config.yaml
n_layer: 16
n_head: 2
vocab_size: 2048
norm: "rmsnorm"
norm_eps: 1e-06
rope_fraction: 0.25
qk_norm: true
attn_scale: 0.0884
bias: "none"
init_std_qkv: 0.04
init_std_down: 0.00707
optimizer: "adamw"
lr_mult_o: 1.3
lr_head: 0.0219
warmup_steps: 229
Each number is 128 + 24 x the weight over its row's rms, rounded and kept within 0 to 255. Layers, rows and columns count from 0. Numbers have three digits each. The size before them is the row's rms in percent of the matrix's.

# up: layer 11 MLP up, 896x256, rms 0.0606, rows 405-451, columns 0-63
# down: layer 11 MLP down (transposed), 896x256, rms 0.0423, rows 405-450, columns 0-63
up405 092:119168091177156160114117124106141104124089116127096147155126095112127158146122115127145087148109134126100124128150113137113109124133127108137155140132096095114123172152111164153126155122156140
down405 086:127158139132131157129093078135100157125170119135095131135114154133132127152076107151153130147148118093104127230135115124156144106105133122138123134113106096169132098150120145133165119130132132
up406 103:116172146141176142114169114121134101117151170106091111168125092109099149108141150078147133120097089218134100119122168096100138070111134129115161131097108094120129152137151131102171186111113122
down406 105:109149138140148163115135093166133154085145134140130109131164148137117062154126130109104162097110135158141085134158122103111117150098096113130157077108138149132099091096072140107153177154152156
up407 104:175091098173118117135190100127118136118101115097093136150124151130121132126126110126148099097124108136149105121128126104174146144090139117099121108112089110145120141114133194141108088133129124
down407 104:183117132102131119109146129152113152161124094028118116133150182135150110105110104106119114129144148143123091167126126095163142122123160162082103120115124105135107156121115147135100106129104134
up408 101:142115140112191137120126069167146115155098091109119159138132126122118114111154127112170132108146136136146106127098171097123114139141150103099184142120144134091138168073098169106125133149166091
down408 100:149108110109118133125138149154145126101128093136102110174131095145132151138136124117110124128169138163105109190113158100111113156135149150098112147129103104117120103127123131115125121163105133
up409 105:179140141146152137123158129138112101143161162142143155121122120089102129104141159148152113081138163164136109105083126112114144149085129126138161153131067083098162149095109150113146120127139119
down409 105:143095142102142132127138094109122123095153122125112202104151164111155097100134134120097127106155131114114157142142121141093112130140165128130118130084072099148114105096115141124129162126125122
up410 092:129116134140139116093127164110103067123118089127114117132132113132130128103151132119096119129117107110114116101114083136140111147146158131164114138146098112130115135109110144122158133125170094
down410 094:152156165147148120136128120146124078075115129102124090099096099154153150096099117136103124129144129134156143170131171155139150112121135149191169077126109170129099074129138163110119154090109147
up411 104:126133118149126166109140116140077102130137125120116163111119107121104101127127091095143135143068097149079119121103152126115146136112132141123124131129133115108144101094059136156106126119131091
down411 105:108092087123134145172092170144130106132126112129102162085105138115105123139120127109100143134098162141149178137132096121136144114151136155118127119161121168151106130126114111133142150099136132
up412 088:101145098093136127141145121133161120154163164141133143122088112143072115123156086087135167148124109126084149126110109152166097166131117121135090108126146120158144126144128089178113165157142111
down412 088:108122130125132103139160146146152113130148083113137103162151118157118140090095162099115135127161139074109122166150127135133128143130138116126124110151117144180145085145153119121089165134110110
up413 109:099144066133127121130111130163179158132173163130144135166108110107119129117141144095177164100075126129130084095075105134135143153090143118161156183158101165111136125153134127125158108134084109
down413 106:133131093107145148175122063142121154124109120121174152166158102116153125092093120140119118133130137124120125121072119126125116085090138107108088129153136100123118123130136134168048114117152105
up414 106:136083114154136090121165111170144139128085148143154164136112124102105138129152154089127090148116155144121122121130094115136145153114152127118121137109112116113093144097082140122071136131170153
down414 111:138117137148112116140122140202153135106149144142148129117087138144122107137123126087142109116137134116103125106140093128119130143142132130114154136163108107112112151164127105139140181152140119
up415 100:154107125100116145135134140104124105123062133106097130152117140131117119130131113077148062120065134132070112137117102086113178121126154105137120095132084105124102094105119084135106147108107098
down415 098:141123115106096146172086120128152103103128166130116150101105144162117115149137147116127142121131161116095121076147094063179134161168184096120113109085147141078153141143130122111131112082166097
up416 106:101136134101142151144143128113111129143121158159113150134138102132090136130141114107134138107118087112068098097124180111128147152144175137114133153084178159128108103097104149118141119112138092
down416 104:177111146154095108121112132149174129107155143110111126132168114115169155108125176138117168131119102131103143174144167143124127137122100128140149127138113147093158150110127126126126066149106153
up417 101:137122114128140088104153159176131141139132137130125132160120105116097096114150133102118180068119126119107159126098152085148110131146150153155168131114130186121134091124157166144130146141098093
down417 100:136128161120092148176073100175167131142137104113142188154096139097148142114117125154155147105190147127121156103089148146100127096125104160158142167141128098091125143127116150113079168118078148
up418 099:134127146101128101110135117135120120130144169112101135160125136107124150157158120115119107116120149151126087122138149126153121189151129082142144076094103093138126160131123159147107173084128139
down418 096:138075120091156131121106166119115128113140169151128174127124112123149141092146116175120120142070125118121143194091143123130119118096083116209129122110108135166142125102139098153102115130093115
up419 103:112102108188136088119089110185186117151164141102088143103128104159139084087126118101117159132130124128094113099106119147141122156133148160117149131143122074120114163104166161117115121112133128
down419 106:158103123156153118114153089110193096117176177144101140137157151142143137078172167122100146126093129127101102092138142150112128096113091120140087104123142133130140139119124108127148114150092099
up420 102:125130098138122131122135103115128140144127142138120120144073095096144147113148129137137098117124143135107087131078103152151170164161134106147149115128143132133137145144105118202103089062149079
down420 096:097166136161111149137093138128139130145133135183115123162090160087136138137118149134136112154169114123151122085103124097134121129088082131108087135101121171130142127138118124104115106146117134
up421 107:126138142095135176104162102133134103153109102121128135141142075130164103095112107099152103136122139146128140127091098139141156113126169148088173150114158156129128101137137102150161110141164073
down421 107:119159146111126154158146113108100167131182064121123109103126098131136105133103176161148141195148114139142093172128119093146164129142095159146148142120135151127133138136198123141119171152102128
up422 104:107128151136142146157137146120099092122145157096119095161161117131141079096160192115114162120128104173128112096128125127111139125123129149121137177089142125088100124089143118121164167135153133
down422 109:109119178144087140122137066152128121101121125144083120150165126160106091148135132093141166110142120157117113092130153143120135106123112149129112142110138146098087118120121096104127119108113070
up423 102:147118139167126133123153107146138146112090170129127103137153119084184132088169090135131138108100086154113096106105161120106159150134144132113170119132112123098199125111086151140126163152146135
down423 103:175130157098105112178114127112155100138138133103115150129111109115159106105111115142094105079126149114085138103091134128180094133111157148122137101123091125124057130135109145063122150121142104
up424 102:098118131149168106144117090160128115151127141110093114146121078146103111084147129113131141104140118178126115123132160127123106130128175105140103164165129098145130151104133179124163176098150130
down424 101:139154143155155123173094124155126137160117122133132096148140117173124136123131131173139149156173170108163118224148151117099073120092104120183143141083114145213103088130127116146160102141153137
up425 099:129091118139153090121138127104133102155124142121143108153137136106098126169192101091163129134077151092133130123099089095148094153115160090157132138073144105147114093122147158194124115113114071
down425 095:129161116123147170131107124155123081130128110121151163161127116138126140118118152111122124144128114130161136155120151117085138126164144137136128118161103134115170133155110141105129135118105148
up426 103:122131160123121106141150121125136084138126147149143130122122149126156143115147168159115132116111100146117112101114106121124141106144114121136165112085125095143177126109106121130070127119172129
down426 100:102152141108096169135160099115095099134111101141161120193193162117158140137122117115091110081110137097137092133149117122105124131076161133178175145125157124152102129129127094147110179121159131
up427 108:119132153133137133080148126117105090138153149151110110134140094095096137152142127104107153159103081162157121105103095108180145094122141132163098112147127187118125153091095152144169140119107114
down427 108:167125117119119107088171147138145135123154126103194099153121184094138106166138160100151132115112108097102113089163112140120089109123171123093113114123108135109142140118108106119116111133120138
up428 104:096130144141134135079139113161128101139125146164138170157161110081098091129117083128160080169116145098113095097117110095078121148147141149136112164122134094098137147143165116166129099138158127
down428 104:137129139115118087116099151108107098127097140120172131086111115141158109126131124131121156122121134120141128122145146156176175126131113097115113129116133143100119150149118120117110098135107144
up429 095:147109104103101140100142118116150135156128095104151103154099095131137132116162166103136092100127140102128095115157115117103123111152141169122098100174149137135114150139135101158126147160128116
down429 093:166111150078119130144141141103069134105155120146095124116160116163111159149135166145126114149146125126136138242125174201170147101100110115137130140132141114197127115134155124133154092129117116
up430 110:159113088129120119129107142145188134139132173127160171166083132140110094129116148132104144105125139159117076115143105160152185167137141108135154127083110134126125154113093141144100134114150111
down430 107:150122103157104115102102139128149136102110117150097138109098142128143131115063154120166126079144158124169105132128132155142137086089114082198163112145106135120147135112098126101100108155146152
up431 097:135084153134133141135133119130155148192132142141059165139082150118073132140143142114148084101148118141154140118093139150162144103119133116125127104100131150140128153085127118117170169163093165
down431 096:135114129133180105145097174123108078127140137138124106117148133199152144189111120148157145141147119091094124198150158124145161066089109116178120120106159111157123114150075122143105140154118124
up432 099:106112124165105101107152066169124109136124137142083131129108101120099102118118144133122095129141082118136116127138115105143130134118175101132128114153165105105122172124130105158114144080105166
down432 099:108136131121159127151119152141146139114124144131156130137139141115136126133107100178105183101135131144137118127124126152179121118138124118165098151139147097165143130160101120119123126088139144
up433 103:132157101116141130096132125114132133142113125136121117174158047109123129163124138113110085127179142113114078135136117082102154138193132108116141135141158127135100105152107147163116128132159114
down433 100:167147132124123145110148127119153102093109127121138129166130108101147126121112100114158120116099170147119146176137133162153149111092127108146126120141162124119102106141188121118145109134199134
up434 099:129159110092122132136131116135132090140104188125133138154155112125123094089153130116115146149112122179102173109122142144126162099091140155115125115115144138141133140132106158144117120127142131
down434 099:132125140139120170116086130157138146125130113131135114120099107176114108106096125126115174104122132101072072171092147183133153101122133111117124080135129148164164136140068148107119164160103145
up435 106:127121119159161096100104118155166125130137104125083152136142092105084155095176106082133150130122149162098130111112158130170136114127164108109098160135096115152153116123109136128144170164099119
down435 107:076153138153128113124118109171146124111150120086147107055086147173123158079144124161115132154163166142111136144107148139114128171157102089083129106146177164142112141112136143110132130170148140
up436 110:098087129122117119141143098120152156154140181100115167132094133116075124083148099131126132085129111175129107122129158146144116155146135087113161115144131188104136121149129200109131123141123134
down436 107:124119135118150153152122101154108166131139141138168131138174143119138145112076120134107148161147099139100110144142097142137141104183152161154113079110104191121093050077138083142109087138124122
up437 116:150132154140127157114139148130143093141113172135071156123102108123105101129168104097106102095079135131126149133105142139151161145158116130092117136093113127120178129138147109108128110106132134
down437 111:143107141136126151166149152117128095164183098154129154095132157147116137139093112139131142105127110171123161136132128114173113143161092162100174140057159111133131091117103156135137106108141112
up438 097:146115110120159137111121133123149065139104177128151173134122080130102077121109118101119112130099129128134111115140155124117095162093147140162127166145107153110133114157125110135157117142118125
down438 098:134115083111169114139117101127112133112106151125139097161170130128136090152132156152131160102177125159146103174156099149108133134157181130135123180159097125130161124170167127133190124164119107
up439 101:112158160104148143116160102114139100130129147098111144166113075129124115099150149124154104121134156129071116124118120136163172095112114090142130144096134106136171130128096124105108143123144124
down439 094:171104098125163123157098129098161116109127080173122123159137114151176090146103138114133139163154133091076098193146108116148141115090104145143103132180121161112131162133139091118123135136159137
up440 095:122145149114161113149143086162149135115114147147092113153136130097090122130148143158171112141138138140168124100143114119106117113138128127123120119132104135133126169100127120127160207152136103
down440 097:157170188133148146133125083143155128166134100095121117158163098082128125169090113147158161126117104191139111056137154126124130102122131136085096111162131106116127173162078094145138165122119117
up441 090:175152128131094133105138092145103133149110102163100118153101122132149159115125172116116098124148108171146111123094126122083137161119102122136113155139096149134160204179163121098117164111153107
down441 091:233136146105119092131077125130062134137118087117131108082162110186121136119148150154112171147182163119112119176093139097122139175153165118175120149147111140133112112115160175084122107099093087
up442 123:146083130096148140144130128085141097151106163106086142177149127099156126094151112102148107060125155138104101111125097133154130130122148108130101163069126155114128180113134134150102201124156144
down442 119:156112165082156118185138149111115144114177099171159126147128137153159145155092122208134126149128087134183132142199102160151074136133114060126078140092109116115139118153127100074131137130114136
up443 099:077118132153138129121155099128154116176137135127118126148120119101116136092123095123176128122095130126123127145163140104140129093147166112134203136141136149096121124134133123158141151108174114
down443 100:140123148113147145151097121070153107075131117153107140141135129134134116149121158156116132128122146133105148163105139120075115083106139113157185183145163116151140141130145137157084132113127136
up444 109:128135134152102142124155074141171127119112117104135135165105119126123135114139135100116114093140131181163114129096143106169172156120141131082133119074117117135138163124125133134101137113162155
down444 110:074127168109121109140088147127175074127137130101114118139157130120111105144084130145138095137086126140177108138104105143115128128103117139106133137121134110121144141143133128111136156113109154
up445 104:125136152156144156084129130148100111133110153124135112149124123089116114150151122127143144127078157115120121100131124158141131153136095157106133133133118139141154107107106108172118076140183091
down445 107:144091162093179164127110086135131178118153172096115110064117117089139154167139139136102141119172153096106143089130127113103105135123103182116134154133076097068109127104124137121108137093124114
up446 098:140144163133146115113146147123119149134089116078107128139116133131127137060103153125103090115146103132102098110136135158162151129189184101136138159154087070133148126134064119076110136132086108
down446 099:105127114117111138130113125146103097166160158135168077093113148128123156104146118138150141135119107137127108141128139136120136127139110123140127139060119138166182103134129087092155137091098118
up447 120:136133131105137086108123133116135107150119163140107138152100148099106104070136085130151158092145158109137096135156143091169142161152123130113126155123130140116133136164164147149134098132095131
down447 127:128142135131090126151081125083121117120157136158141141115118159090129115090135102162144142093138098134161134133167115110101115180105115127129102141122074116130110115127165149172111075112149145
up448 102:094174123119171143117127115151127089120151153128109142177119106083110135135134127131127131080117131134087133123112153158092172159145135113087157138108163147135130144089098100165110104178156100
down448 101:142129129134144139180083128106128135100140121107162142151120159155138114156131116091134112116107127159146093158104166155153166142116188115114161154114138145137138160130118101168171146129117138
up449 087:122127120146140150127168119120155132148112128138151153165145034141171153104123130128111092138133155177093122124091132164128145141119133144142149144110147099110105140150162147114137105105129156
down449 090:087134139145129112115155125146100153140157141111083122138121175166156140118115096170138129109128099140112094168104113135125131122107145164134144169117124130136114141123155101150120130117066105
up450 102:156131137119127157094152071146138116136142161100101131188109123129092138134151124111112094104078153133137133125125097145149114106169121113126147149109127146116152117128139168134145119098106119
down450 103:115139121151102135131114184127115136095121149148118164182122086173121111113119115141057139114135131136122127165168105152115128115138130147091124172106105107145095100096126125129141087155188136
up451 096:142147141093130100123115135160175097108130110151133115144107124137130118106105125143144116121114114122149106113083134128110143147124110135114155139118122121132143149099110106131131158112144111